Each number is 128 + 32 x the weight over its row's rms, rounded and kept within 0 to 255. Layers, rows and columns count from 0. Numbers have three digits each. The size before them is the row's rms in percent of the matrix's.

# layer 5 attention query, 704x704, rms 0.0863, rows 450-511, columns 512-575
075:143171129045109130124141175134148157163067125152121116225131130112109181139109131100178104159097139117142127161133093096101113129158068159085139129111124096193170103152122135125107102126079117
075:131118098163166165131169121107077101161159153091108200119058081096091132085137088140124101103124174144118103096160103145139145123143130147157065159089130122179122084083141099170118076162076117
067:108135075159117182133131141126137108115163165131144134129078185089086085113144208169151097153135105106182201160113117214127173186096127140085135114105157147117115142130178126128139164110135150
071:154126148101111090085106146184143090153097122092188118030062094120149166118130140121135134152146101105147175113106139083114149136122150104089139131098119124129122170132147068185157166146159183
073:107150123135105092101149097167174116111115122123143182102121103141166147112097116170129101113129167113140047110141185091147153118188135102146097145108131142140118176115136093122116176093231091
082:165153175115104071077143153150107177127095164114165169172182148174143129162148165122156096130170143068157108136079070069108148149180188136118176121097174130091168142118170170123135095108132103
079:139113178157067128098108169154124147112155130161169105190142158140164081147060096125161121118152129133094104120167102139088117065104115100123148138163086107151135113115086179148136138100172140
079:092154176172170131125105069226139118142114186132081119200125187121186146118131115080133119140119095138085180101126102088095105121067107138104150106127058147141128105174143121063201163080104118
076:095117180146110081066066113196146187124112141045171159163188119096104143090116106126138095137148084090148143129111112110133147110132159090123179147173141067171144171119098146155138120052176143
082:111122147147179127135131160112141108114124144141137107101149121121209164159145160135109149137082094069140132122135065139136139123148173162110114094115117126121129065163127130122095159142076125
085:124062149129075083106109109166078104075121179174143171177104112123128114093138081105097131120189185087152167146153084101103041158104132115135114138131164150114114088130145112143150085166108161
076:102110105162082179069102130121111142111119123105125066136111091094103121133118168162142134119114086075123114134081146145168108149144105103178137147123156125121156108151119111093127215160100176
086:133126131158158169128152110117074096080130145155093103080161160093104081137103094065093154115083114189110096143121085120100148126155109091144101195163129104049114118131100121148093161112092155
082:149112099069165100147094161119175200130171121107057074163107101125044097131151190098107156143048102148149118127163157158158167089104149068086143093126091199114090153164096118099146169093116110
080:111093166189124135151126164123153193148097057123121121123147053172109187162108150185138146121092105138099121133151152093138143117111136195136131169133140096120169127118156172094128063131110160
080:129094076128168150145124134152106190115101087051130102115165115109114191051167165157116087090164144147118155086086139156100113129142113125161118153188164067152128131144144138119142189025097121
088:149173132121186128163183109164085075105195119145077146129132169110093098146134128147047102109086117135193166102095109177164076114104128087136121089139159161167131167100118117089119129099085144
084:118162060078181118126182144127114090180217035173170121156163124090138116130110125147102076161117183079157072163129168150168062133132120055157126117086178092155159132089123090130157109144168138
088:108187127153139125136128138155131135133048109083052147099165084105111086129146117135107149164156137128163115132084136211076167080156128089170154149103083159141151129077101071190141072139169138
087:133140139108179141124120109112149066198136156146093118088136160062107186173108115171134095137085114169162139133181127132106203166119133098111107141147103087058133067115135159126097139099079151
084:083111177127097161188142144126074164157135154128125129074149165115174095128124139111076211152124104148176142112145135053155114082094130129158070138127141062132124096084087117133170175121062115
092:106140114092042132074170088116089143124078125159148089111133116161175200150165092150150112149130107159133145140141171130159111118145125144098171153133065160146144126179154061151107148153134163
086:154140197186026155077107160094081107176162171147149136106149088060121116148165142212123176061142140151070131114139135143135131107076104155132089130077110142128085109137128127088109164153121075
087:128127182105131134142138121132166166131147176166114150089125121141103194137112161160147196099106113133096152134109141156141148124149138093143108136131120101102129075142172098024158177143145078
089:061085111093152139096161162154181141129146170134131153161144085175182135117102170157060127126126090161130155182101103133102171065129148127129146142137121163032091147161193133079080074092103165
088:127197091099165106172160148167153095094097091154109159150145112153078138105165152153117211073096162150116187126101138159122154125117115112113135156111126146166082163136110162112113085162158104
082:159141109092076224148145187142157176195161048129117092146140120147126133169096159107122111141136082094142164107119148087159139121140146106163152128116118146128092142150160140144133141144113055
087:165113130088147094151078116093143177112136134094114148117117100122107129148138189117090125120166156162131097100154106133092148084109139155121128142183092185080141168045155107065176153146156125
088:107067180135160147129128132085115100083124124104152116103200131112150151108082142066160119128123165150101131132110156080125178088163107170112164167156078175078100124133196123104170151188125130
090:120115166144100171095086139138143089106107133176172106144151116103181122123135117158204145143133128102143145079140152143182142161137124098143076149130104098086137110145129139145149170116103045
085:145092116109118143063060064109093097104158112139139109123132127170145174085053132128123170103095117140093069126141080163136137144139138139092116111092157106114133111088104171106121225163125108
085:159109069145120123146111156123159113145094139183097127115152179101164139136148111146129137126112105159089143115153142116143065089060091152178127129118116130062089146107103184103138158125116099
086:076124089091106176117190125125169120115144115152145159171097179102115104128128175107132086145092069063125115083097083107168141125144156098117179120140126166180188112079183116139115076158140095
090:165120170109152110118108140141088067213096139080155135122087146194113084121109132189136154145147057175129140137143139100123134174153207128111156118169088146114155130189186119171172088154136158
085:148056073118139170099136128098115092173121063086138162141145097105130086110108159123136146130134163168100198051101092155094100108124112109174131098135120121100148106121112107162095068113131089
090:133124115065134097123139153147123105156190163096145115115129138069154041108092160155177102145070105116100129120107079095135164133098164179107097104143146135123189118126178121154136119119137135
089:127167182091172113059166158110179131140097066146134155146127097107179140109138123107107144149090057095064146118152118136165062105109135141150102127110168137070071159141151098137118112177145139
085:123103155113110058109112161156152120094143143124113102101135121133145114143170122140118087079105123125079123161118097092095144148174159147139065100071122093096094156177157115178130127112114095
091:077094106122108147112139147136083163076122109155216111145112098079156146093130165114125105141123131084109122121151119153124188110108162117101149148125164112163119104136098084209084060106079146
089:123155123105148106113165157146132165139163133078144118101132138110117106140106153118110118102134128167077167148146093088141130164171151118154118110194110127115124055084119111156118165110110127
090:125144141170155160100160106135127200113092111169147060154110122146124168108203120136186168084118154121147127135110147165173140110112109130153136097137159095126141130118161136101123109160212197
084:205192115142130128163146138126063128143120140101208132133117124170110156072183111164120117183156141160170140134125098082116095119151082112115081158197109115136057086172120101107185116113119186
082:144131178153112148145098060020149097108099124111137076209120140129158154167156115136092131106097164202102220141159106131138138118105179119110184091129172122130148134164130082076103137153160040
087:141157120174099145117068097096149128159090144165138137174141181152116087082131076140105049145140105181086126107120120134142137140095085080111174156114123085094086134109100123166130072121109135
088:122099176117160143139158158131102133124131096162080148156102150165132121140142148136134098144094102139073095159141118091137146114155109087064130135156203163125110131169129122167123165178141086
086:120094165158194085134135161146128174109102153120125106094126177184102164089113080131095198147150159122170047102136183141082151144096114112144142110113168144123150122200085113083129121122133115
087:148129111203138101135187201135126133096145135110098106100122107089122103140166155113108131134095146115135168142098095148078118112123141149108169155242142179122024187117137112074099158095088124
085:173153101117112116124125123079153125137147112086166076133128123120135159102141117111101144139112114114134094082089156145147097097127151126154130094124145063146119101109130127128147096094147112
090:083092096094169146070138113145172105128115177150132116154043145116152067106135134187094176169134115106125191123103131112155149139080115139170074167122117154147163101082094153054092086124158149
090:078118130148155107149104136126133222121074165054088099109144087112128121134112153158159123138136109117157154149097136122211085113115176163107102157152137164117126195164095146082079139101115140
087:152136109149148090145117080099160134109114141160125122186152152084176121130115131128143176093114091134032115133140148108157170118124128118102093139082144117117119074123157159094091104139127150
088:147084104143071055098156130122091155139117082156157125078170183181092194104167096173147166154119125133141104118134092135145109136118125059112114124150168132099134122176102158115231112093121063
091:131139094086074137098107091168128146074143104075114142085126068117168110154158109116137099105141116123131121144141148116111151172142151103098146093106191070155122091106144206159161106128132164
089:151140090145135083064186128105115052140112129144093114114084136122151135096109186103177121115111144088042152109150142177155038133147174147174155130092124099212119100151136114126146100102113106
090:130142153122163111086160094172199111168143131135124104085163113160132137064086134108134150142156114072120064081167132178078138151147082162130084156112111139137120108101141128090095166150128091
088:127167136141142112173159139123163111094143086118134133098170119149130092125131150072105058152133115094134165114127103074053128124137128110144138161180112127104148163086132093175171122128126158
084:190144183137106178130116149178133158065166076151154127134098191110124168095101105164042110185102060139158125166152114148188212105130172131138127125073090082144115141141154153138125091160176147
089:150128101076094123182121081138121090157092099098153130143163183136138142125126132216128122127124147074156181110117079085171130136171167139158107131075194113082102126088180152163130066182111096
089:146114179137121137133134147125118144145103137119182173123148075143178157149121150143101148094165114167104124137176150111150090166115118134109153080083171173113134180013057142169115161159100165
096:061044142146120154125121132098162107132138050091108117117121093159139141116125118185144121165123111103095104073116205113096100177070166140114129157119161179131093182164149121108167149086110200
090:119101108119142088114134134188137151128135155125175171098117101136114100157159116112111198069176172116150099164179112132111092136113150132121070111114124187142174146128116093116104178132166150
093:068074131113151143127128132151081144116130107118117121074121073123162129085146157105148118129073197110075126026113133168134113086178161176121083071222047159120119106100113161112191205125121156
# layer 5 attention key, 704x704, rms 0.0882, rows 450-511, columns 512-575
075:149141146114119032156089104087101147101114184109110086150146116154055147163099180137097105086177130181169112134121169134181115106110131129137143107100131170117103195145122130107127120089092137
073:144116192094097148154148201087124123126148101082152089091107096122160174076133117116135161143127089101106158167151145144126101122199127101093167069111099111092132097131089189059151183112164114
071:108152165124050098159089098122125099136162098061108097099066090079113130078143113180090169102133135083120104090139091190103161180158103130119145116107096099098146103137083159086157136125128156
073:127109162150166191130161145101138135081186142150113149180164157124083114206154187153133138141073133180095157168142141158095192145152130105146084085172151105111191130128158113122118152163194104
085:079148118136116145094072179100097114156156128074085169119148134082105103089103164111136180194109073118135147141114134106104111118078167085116174136158174122155143090113121108185131101133120173
076:173102137120142108161106155166127125129153151147151143130060109088138097123104125114131103079085118161056137140130130131111094104099159126115152099135108109133112089102127146091102112142156195
084:162104098088139097123098152134084106158118190119104150145181139129162128200113206057139137118164184095162127170169091068106089130134116104184108102161104181104080193123183124176128108180126126
078:093153141147102127114119111130141130136152129133140144161212147103135165098117120109112115102202090087097208175107204175145113079165128105164138104159127118140099112128144143103085150106100083
080:084096142150117160095100182116163132120082098090175095135090185113121139143102125028108159118095122171064117095118143091205062040141110100114117081115093115151100086140130113167204090138069122
082:140154144142063138160118112132119144143115126139155120087083108205088084123115093104108107131202110101187118134180103136143137132096123114163111135133150176115085135098149115120136129112103122
081:096166124152126142175092152084141149104133078125181127177144207096065156154130171159118136149128159188115042136166119119112196118135105080196173107134126095175101115150153140136097134088118155
087:169126145140126078129152109103086080127123159144083156140116174095168205137065072126095104174123146070121156114119180164078120153148129183068129127148141109172157085151124114172166148130135171
083:141134104158155110095171120135082122126070148130135135130075182099138166192178108111099143141130221126140095140122098161130132126104131149144146110117168108108145128065122070171104110156161142
095:145173102160134102174126116115166086127131108102155153136093155149126107079153105137132149098167098054118126126120114112137114138140141140074134133163158091107123106097117102078126177093108151
088:121140136131134091109134140139134128126123098132147125089085139138173105182182088114144068116171112069153143090137138093165167152125151150168144075122108101150093091159119115091164124102122195
088:141089111176139138115159146121161145121152111133073169105145117088134122147096071104207142170068067149055069122111142118121115166135202098073136101160111144155168084134086144147128156140129173
092:058075100150135131127076099122120075146134098115168107094151151087145124097061087095104129152095098130160078130097140111113120171169152160090170201161100114126153162156068099149149104084146178
087:096189195113100156076143124137096090131078078134130096107104143109101090154134110111100107158125092156149128134064120138118134083155135102116134138169088126094120099100122103181131083136163125
087:155122135073093124140148152150089157128169152077136124187068097038188096093119129089068134199108170151197172123130113156134121163136153056189145182116172071144081162179093139079061154139118200
094:114168149101145140109165093110121199165137155158137151193117095127179123161094099145065230157142152082144096187217179088123146114092056047164139141151205124155059143130145122176127124104129146
091:166120085129065111142133140150127179158102130112121093119114137109133159193113156188129096116176164154130169185104147112148115105122130131110156123126089101166119092115091071083137143150074140
086:167132139099111135148153134132153072160076077136058093152088055178119152108095228120170119108151146133165106135129198160119131110150096168124152094112113117105115095097114093099114136090058118
086:078144079178148153178174098080115072140127118132121147177138138158136095111141149164120148102137172092136122133146148158095163163175108052099095200126103089151101167099128160120146122143140216
092:139134104106143137052145087109170142145125066141125071159177144102134156190114103124140148181141061154083109103127128112100189178083159086093164108130084187107159128117101179118103110182117115
095:105119125142088150161093122147099110129111075125086169141146121087189126104101103169177102150126098149105075123139126143113158157189184123117094132107118105197178090126078162159052147126158147
086:132122101131094103114148159168207134141130109167101100147162130112128030171095128121115117114087044193160084090076105092145102127104205142115121078113145138093153128103154093151126082124084087
084:082089091097095173125139119076098175097150150115106026139122121171190087146145120118102186089073124093092094113081155110122123149072125158113064128146127120158065087097176152138143125099156126
089:151133148066086099101132138108101098116111057115106068085154108133126141140179133073136182174085148162136099106035140174130144127135124087057133138105173101164089190136082171085175055097135105
087:162181177070140126177100129069054147147129097118105154150121146092140159092114132124078106128161102103181085147122105105163205146096085118054123121078075099143083125221056102067109140137108110
090:158125136107115109125093159130143117137077173128122130116121139099139138130071127098146152107116154157135186109127162108069143149119127113167187179181147158128109113097115138125133155111140125
088:126081153145115092146108193052099098119115108099134154117168173087170121096149160113118073095124124114117136125156160155151140107139206151110161191080074128127114133141109141167134106111193115
090:099123167195129155164147106070096166129168125134154108076122074163066143119119179188121087091164118102100105142128135105127174072131105172166124121146097131138165122140157099075147123105137145
088:112139118128156105177074140134131114130146104139129182135067121157122116088138078201162131176146142097101158137197165139099111100138122151129187126123123094122122093109128189100109120148161148
085:128176075108108097107080093091114134124097196096151136124157124118137111123161142155150083112106125114084117125159097126072139115139107121140131104108118099137143157161140090118158153121135097
087:186120189103141174152172099100096101130143172129147077091170034099120113087153118116090165156161088089136163150186169097096145114131162139102146084153052089134143155138156094142137166140123132
093:192167141122133126144159140202134079144146151108128133137132162089169100143167122148092111114094099122186125157145100144143181198166122117153150128133147138083090145086111125105125088090103107
087:117095130220101176102149120125078087094162139119096160171089097130178148072111208153152139116133179136171145172150119138111181069151083083134127140098181168146150078124121157160145164166159160
088:141169114067100111161160144117133111101103150102070095211105169120127095114141116117087160153168164112158117152128165125176106127138065098158155119109103144100084108165183131117105125189130134
086:154102079117165152148088125149125093139104125176118108164198104086114093121054217135170087088163136100139149136179137141134149145161168170125060160114108140178109134059150084141061165179088145
086:109117129137149151046177134125192121077070145120081035131142110097106163084128116149073128149165124105094112197087091093131087122137146117132146170138160164084165153143176144138117129147110161
091:119122118123134146089158231114069132126093109107205219166092163093155137133129130160117126143144129118115167148153171138078141114114184153105106131118113090148177100112114201161104134130095102
086:119133143093110133112051152103124186166119137087130166112115083110150147143159102146122119109119149150128080102080131090127153142124144123191197124188139105085106148139117142095095129172090053
089:093101115114150168132135102114124095108097138106169152155157125140123136164088131121147097099143133142161124130080140071141123113166108075102128112156085110118176124122075093121097133144153184
090:067116135147142091081104168126123148106141209110143188118133145136153151148134116172144120118170162093070045140124150100109160139172104147090124130169120154155159066120155112086168168120122137
086:108117144162159119150148114112089087117211113091159136178093094141198058093088099139108128098168185177140184151129164167095100082168071156127117155104131113198101134104172114107092175130088091
092:087141137150148127119106107151143101147135162133181190115158098123110105110157132108125140153110093110156068116129123111088110160058144142133122227132110127093125147142159071126141123113129136
087:138075159166088139122105074093151127149058102147178044093122135102154189136148100100136153146125131100079055123113174157118112108113099107147111098067201076093130146141095111158171177131125158
087:188120133114141180112126145116112132121109133103075179198138124145150115140117180155121106124133082120087090095093118094095135079120161060133148103189115090134113114173135076098156155138054132
090:159183097125109095134127188080101116105147093101150152145118136142047140147132144092135113121127137170164132140124109136122184087151142102127124155220085131092078190134096134132127132118140146
090:079090127117149107066140060116128158154186182081100124194135169074111172165182142066158125087104084145157147118099129116133069184068138144172126145102141062130115136134132150163124197113159059
089:134129125140167185115100135127164110127122148163094129111124081099144104109111112142174108121178107160123142176132122162111172120116143061113127091161101122132151116094127133178065164141123147
089:167222139096175093130116118144115182143063151083059168129051121131137137148146096111056123086134152101159196156171122115141167119148067098147114123103127123099129111103120147105179088125153150
090:204131082142135110114112118132109122105087162122071161123121115108062126132107083075050125183188169083117119109119108111109084130092124139161148131117148138141120151140107127104116111142078119
092:158134161167103124174121153132080131111089140083161134164115138093142144097156173190121122137115131127119125174182086097073208105128084061116143107162132111104121086114150159108156174075139099
087:139129097196149173160113098154143130108123184127135169152162121114151104106066144165139142109135119050180142133139110098129141152099168051209161123171096146182124130144114155146160158169202164
089:130105135131126131163109101127174137121102106120154116215094158108132151100164113120062147150173149105141117182069154120137158180096080108091163136135171100167112103134156128108158131116105129
083:129167158110147150131084130112125111156139190135098178123099140133119113128113142086088097101141124220147141179118114132137083125175188146119094107148156127145143139117131145168093119173180102
087:128117088119118192100142091127145153132150200169082089117115123128166149160149120125080091117161153107068098179098111149107157095161064164164112056169100149170170149112107176101127144143143138
090:121117157109172121106086131123095113138115121079116139172186078148079134141120120160180128157131177052169093170088185159148184118132147123132190164133139093189149172195168088093124157113122182
088:153164116129157159173153122112132081093121137115116150128191171118106101097087122139149089086192158120130182092146106183121110127177111108163106093162103180121160101122098112057218088121166121
086:211125082160148122137117040108133164123180121140147140090108158125102104132159169102170100089031126214134167072112154202159137105098127150115156090165087157140119091136111131156139130108134172
090:083158119135108122120157135077069101093146071107190140146164141074190134070130158135147147117183146175092155107137094128079175105089148093108159175113088089110143143092121147106077102148178164
# layer 5 attention value, 704x704, rms 0.0943, rows 448-492, columns 512-575
088:169094122103114109097145102170145134126121150113130118153101149174119164125085113120089076081177117114092132065055120180099088138107165161139129123115168164158150171145131120085137178135163119
100:129128081087119122132126101161136141170076183101086133173104170162094080140094142152146112096122099082105098144096180124134138112154107162156143125115144055065135109133146105163120098147125071
086:087105180165085159133121133106144164136145172150105165115173150156149129152085139154071192126115146127063156158132156114132151106128116076096104120146130082108104147124133103153097134161125150
089:115166113118136115065090078082177063132080150136135119169154144118155135179120116100173144068140094141188148106119158078092150119158126133167183138125113117129089120169148113131187105123157147
086:128101116150163136129056150100160140101062108133156115183120164117149131125198071161126138132167150174148076135122142139128050126118112155150139072104139157120091126173144188147086140118121136
084:125153078099116086139070174083104072088176082136118183169148119048107152127095067105077129150150089073054152149083124155082132092109137154154025100089071100094131159125131143098148116107159159
088:130117102139119114145172088089100059145068155150101035121137113142175117069157177174111118098087138083113179125049098125186086185133098113077153139169148177192129157111121123104127119134111110
090:169183063098069056128206135099139155143146114084172151100129161162090173096157130125159111163072072177125143131185115159136216128123137165117149104116147133082158067104125155140118105176113143
091:158118122156053113108129162143112189106125111107147134130189134138127191084137200093081180122169106131098224180180122065067095121154080081133149149138149173105070143129167167082160179107157127
082:183120090110107147120190120089144126119076087111147112185109130146119132141107166109114169122088168210094151099120098160174066213183108085161152133137162093124116120076162094022083177109121162
086:189159140103138093086144142133109206103161130100143087117141095099109122140130089082123097149134101091170214147146132109066120139160171115116159176182127136181115078138178112122126152157145138
085:159129124181134101095087126144134167126186138085137130138148060091121084106145131107131125148128098104123108070113130104061067140174110134102132145148174105087147141144085157120084135099078111
087:177150221118105159067097160078116175109156112119151092111209128098167124099113113163122146141155157156106139097137085133143129129119110127073122140107154091060151135144142115117131072177126072
088:052161202121089141090072127116128151122087121106132097084159136150099111094181167082126117137155171188135078117115114169127087106135127109153113149140100150122096147114132113104074148135092140
089:087144172114144148088083137130064102096118155152122118149134128125133060121112114140103126135112172148143153207139097132162104149142113161127156143163116156174105122119137137102130101119092151
091:116131122099123113171150115152103143125137107064140077098144134103161113117142085129119178199149166142089075172161109097129096194151170101142136138101107087132110190191177110103144123131124186
089:132135130120161141172156112122141119170147096081075125194157122139114078146119132154143161106111102143153137135118134168181133118141148130114119129110176107084109144136162214174122118146141118
087:117141163138184121127128109128171154182177092109164174189127135160085081137110162116123086054184083132200097172090111169108121104086159103101087117155141147101149160093145122135102081145104094
087:139149059106101079066093168166167099123087103127036142082160105141094105154112166216126153118086138089070092120165108103104128118122139100138153116150147064073192171186122093155148133090098104
082:075127142103102093143127121158089129110120112101082154096083097102132154121101065111104121138144092136127115166167146111133085180143059138104093223097148118114084189161115138126121138072131110
088:147099118162138182141074102162094109156106096137157178150129190118160149128102062152118178122082099091070127130153114143139175140150145170166156174167138149075180131094068088132107182172079139
086:125171146078139101158096112122090084125110090078132122140172165089114066103130116125114074201164224140107095107137162132157112133117224087153100147135123080138152183147132115126181097135057092
093:094111127101130109145179148144156141133222140066066104127108109126138086159128148083115139123105112135062146129138098103135121095091075165156074083125148098102148143090153143112145153125124080
088:149149114094136149132131107109111103180130130141170154137159149133181140150140130170131112099165088084164106105143147117093169074129129096163038125128115151140125160116187136150176146138102100
088:185102102136073136150122104182142135135117096104154179155102099179124167168154140123111136076122112139167070105067125122180093147102109143117132112134125137183157148122150085166122122105192129
086:138140086077121158140174165102076090117147148091179182158169157110087135083125075083083134117098138136067110083133110159208126060146183124185138067181136104169138146084133114093139107084101124
095:127162104121161115105073086150128113136093166151103150203113127117137120098066128151137122148136100106082139131142107166193148121108121148089107115144158172078161166122120117122138098136122140
092:102114080132048092128141123183127076117091108154144113099102157153097132141108094116130114131117175124126122186113143117092113187164097125155160117115123133147147099123060128148084100119100110
093:130090126105114107060151088116105150105178131159104204102154119094148124156146107117051167163137176113123181147156126096156111129144119090096107188148153105146132128173111105076172132130125079
086:118140161183164098090166140125164124166125129132079135120133108126136112097093158122150126128104135162099131103076128072144130145140155162182101137100075170106108135096133143101139165101131112
098:183111147125162091126127097149154117137133108096103148106121127112133099143103071099092110156102111154091141083090141184150051127091114151106138119130187126121069134117026135151163151156111104
089:111146127109153113143107133128215112105195137057149110133116132134132130152131151118168113061119150131147158157156150155098094109126140184145110078079121112087104103185165137083194120082062103
101:171091109188123124123101122164133091121086118156146099131093108086146165174128181109110088100099072123072126111105119150146079182126108130130088127120146176160125143148159150112079107128126087
084:135144145114087069086166111160131157126158157184121148134175167131122138090144145107158108164144127093145185191107099082137110079169130161127148164126102116097115138095161123149086094159159074
089:136121109156149105051135158093113120190175089147162116127133178107210219111146204089136139125093150128159101111148145086114141137133174116131172156124176062148096123096106129117135093082132106
088:150166123117167095133164115157066115124105132167092184161156189099162179120161115186144122096127100112127090113115171114069070126085103188168069134128125138092136071113124144155150117055133089
086:127078099109178200117093166118158187138156095107140201121067066152089139190102117133153149113114101139158119168127159074113149193101136136109158182167143089110129101101082151156140136079108152
084:130114156131105153186152082165128137134134136088120113115140128161120110134151112125091121181103168111108157113070176176095107172097187167173171093127145159147106103110160156175094133128128100
091:142181110122136125112169088129147152098126106121098156083118142162149104106093086082093084153136184119137085216084145130154160063123088108143153108124170095140113182111080133086149085119167108
085:139085144139182139138153123109119155115120141067127104029111120137106155123171164138140111119121117178132165138117117149145084179100132103147130124129129091116096112151134175157122142100088117
092:104144132139143164127159187163119150137101175092087098150133124134132110067161058102151085123155143157172191159089112121173163093152128126151117120146127122151175110091162124094123149166171215
094:114116119105159181199113085089105098124132116083128140192151139113148139142193141102121046121136102133162138124082144146128162089148127142085130118137055129156134105144087174145133112073040189
082:178131142111101149159130112124143105104193110130144151173140162099101140178214097150100127184144110109106118172158153138122099143150107132044106148130148123173122144088159171110133085159144076
085:108091176194176147150130114104104145094100082142095134125157153182180092132135134180140132123179157158119068132139147094112118203111143187101083095140212160086165139132126167113129146128093173
090:092083155130168141172131102111104139143110100120144109137204137135127082095117208112138108091158044149108148140124121148115144103133134175151169160204119079177157127141079112157194117135120139
# layer 5 attention output (transposed), 704x704, rms 0.352, rows 448-492, columns 512-575
092:148112139104058094085092103143115152151135124143093136138041131159110098179082132163229172106109168066155173101087121162163169198127121133137152135144182126174101074131077082160102120048089113
101:122079171118126161072148143160111182193153214203118141148151098096141137168134137111070186139158119132120098216110076100133127095132150105143121171092179147103126140170214123086170118105100118
090:127122083123111107096091111113154147143128136116112160192137165078126170154159171150107110144107129110101127115141133166154114196123121184140153151139114146133066132173109128078088130082188136
092:108132116100185118154136164129145181141088145118143118140192078113174100134139113136151097114205104072169142127105052116086128114153179217121100131132155109049097112136228129066128072152129119
090:140103113139172123126138068061112109111161119090172119154129129106157127123106122154069146087204108114162114106132095190080139111188084124084135165178165143187153105127101149120082130153125137
086:141112135121181104121150085097134075140163150143170198134130156169095108187133156154141123157115133112107114122158114122129148163126128140124118171174131113086165113166135132181121114176139091
089:117151162093174149105185121098135141165118120153148094130137175130134128125138199226195136140120132133136093120107105118135117183139120124198042151083123122129147141116121127104132175137114147
093:156127117093162108088137132116092130108119079114138142096093178107102094086202138137074119150187183117156177134159116057109142169144120120066167082180144104155113106163110089127173192174161155
090:172079073079104084122104120125163145140101167112154142163081088177142145199142131104146155087145091142106110124120161146151133089105130139132135099165099115141069100158214152144106148126105059
084:116177124063106096137182093158091083152185080112126087134100088128139144113139190115079082126121191115153110096099154153140127099130109080144162122117114131205149110119150151126126074095104126
087:131112139120153134174151117155120198190126118076147156122118118192158220169086132144106133096151130150141112099110169121110143092132098108141098123091136141132116162137116143088157146151138137
085:088083124147087109106094137139132111085143132119121120087111124139115152140148125134140170088110098157097113123068113144176111148105116128170121077139125142182153194170134148152114097134116146
088:111109089159109191071118093092145070131106105100102117117193132124141134142112142110144125072114163104130160155173117119145130075176149178106142099198093152082150175171158136104161093128154177
092:123134134091152109119169181103107171097143157106130114121144148105143152083171132178102140127172116104108127132106115107072120112126119085102095167105142150158109105152107148138099089148091182
089:112057157141120076136142104121076083127118106084149111159154109161120124136235140151141090095100210069125137170128104128131094123168121137072119109155154072137129161115159183102117103181151165
093:198089084189136180064128162115125153117149161175157089080117156165140181102162167140085116093111194107173164145108100118140125154118120156171151114142086118164157091151164141065137088133101117
094:118185182142185157141129086138169104052128066102094083195126150102151111102076126135126097096119124089137104149102168114152169164165157099139084116150127042152126088111130145212142099109187150
092:086134102148088146156121117100095113112140137128132153210129067124177145115161119056149139155133124061134152159157157139145082123135126121143143127104128178159114158127120130206101164173165149
091:088126155165075103117126163175101143199138143188115140172124188127145173096085086151121073203097147144110104078111121128157090124104125105118082143088148162115153152123079168090168121148100073
085:125152097141174152104153132172037144060088100083169088121125098079151121121127094107164137105094166155107080101124148121136147148182156097112135098162099119143106162114095149046126176168149131
090:152133051134146121169150144115127130132146081082088173102140115105149073125143168134123155160102161118130118116103096177202102200129103152118159128186152142109158160096130121145125108092143134
086:163083143169140154073138193154162125104159179176117106101120130129213129122150084087147136159134104154167079101122120122135107099131108155129063122205171126078091138089155132129150154131152146
092:134152119108166197186169178161061131160168125107142117184136136129144183060177114066134091080111126131178148125145143165119091127088133115108131083172137140127103185159128120083101171122108126
089:108164087090132089115093101094145148144158081131122101134177102096139118158142121124173116107098053128121141108157200123162164147116126177189096105108124159130136133161166110154158074121145108
092:178040122069116105117122178124163135151107147137139123159145134142121116131102120096083130166100107115115121152183159159089165100122080165043097128104116127118124122124136099196096144118089117
088:145122112138166107150072181063144152119133096121123145131106129108142118138128079137128148183134127154163138163110162169172127164125074100152159146051137145098146136093094072117171113061111096
096:168126147140088112141151140130092158149112108125075129145127112132149087048087143117156082162200183154094118097148180092148179141141096153150112160083110145106103140142145082108147152128100128
094:142143160131100104081113152134130079122171179101082102093161096111093068101170148035142069100061162143141176130077120114119095112146160156087051159158137159146119148102102141117090070139158173
098:139085133170119115075132165145144149108092096122185144105139109143129160127175087129150122154111150144124140089122106142170121106122190114126111123177187117093198142150158119082139105181135122
088:101159151140089080123046154094107094085092168147106150137134128128175107161170129098112132139100113102158144132111128125184088153135122086187108133079166108153141110108095143164132117124176141
103:182116175113151060129111114079077089166134114122130140076135090082085110127150129141066124160154140153171105131120104151085133149119102161096082144072124168158108046103006145116072131149101104
093:153137177180130170155121162086198070137167124166152088133102152156108124172135069108121087114135110178126078171159152159149120066102152119159147134135129097103108149106161109131105160112105113
102:115086117097159140086113108090128116197103149135177167192152127104194109100087083111142175159079126135130076098127135096112109146158113103121089104122100085061085085163104105139175139096098150
088:134180169119111151120122095150129154099059114072200140106137083149117166112159191109091116184179117162147075118101145121102123069092159112124125148125144146065136150124145104153155141136159104
093:123107084203116113116103090079123119184139161109120169145142158089117187186134091106107190084065073178128131112190066121128116133044161118147143149104168099164067118151088083132124133099151105
092:160076123124174139097133123122117064192107170128177182104103170118132087114091133114127080153142072083116114110116090112094164140081133151167164176117114118089090138191138093136130165079131134
087:082174073191125134107123198084090172147165161144136176183140227118123194131104124077125139123106121119131113130196156159085110116112150125152154121141074091161102100105151138165193072168114163
088:113106146123146138155146152146087103131156142150124170131120158115134096108150181129116180083176101159162093162155136130131190113108039147185116146152130155131109170083157141136137156086066164
089:107111115132177162154136196110200115143079172117190106114117100108153155100097139126175100153157063122118175097086178049128068060133058222161082149138093137082116109083123067072111085149127109
084:104115145145115131136174119115152115147134120155127151140138196119152163161082101170171187123169132152082076141168153149161174172095146151124147118125133163116117125110119141103105137149101114
090:149125157140124085156180123136103078090095115180090144149125098111182137090126170085111122096139179122134112202090063150138148164131134163113183167123102129099082092161157070091130128166058153
096:165110066074106115147154125106164094114138086150072106142126133134147086113139124117128122139106072147105104067158080147125151170150114201128167111131122151124147132130095124145062055172092188
083:156169116068139158158063158107084117103101123161150179175170120185180144132142113098143137178115143233115156119125149097153139134045118136112136138118093139140170120142145141106149164181158155
083:132118107135102147127156128064137063078091097130095115200122115116139070117128167123131086126129106053068115135097121121174080148157054092156210093201112076158080164140164115115152082135156101
089:095101098115138176209142097091145086149119135047091081165127159204129088107116147110125137128131136087089163139111173118096147062178142134144111098153148157093164123081180157131135128165178130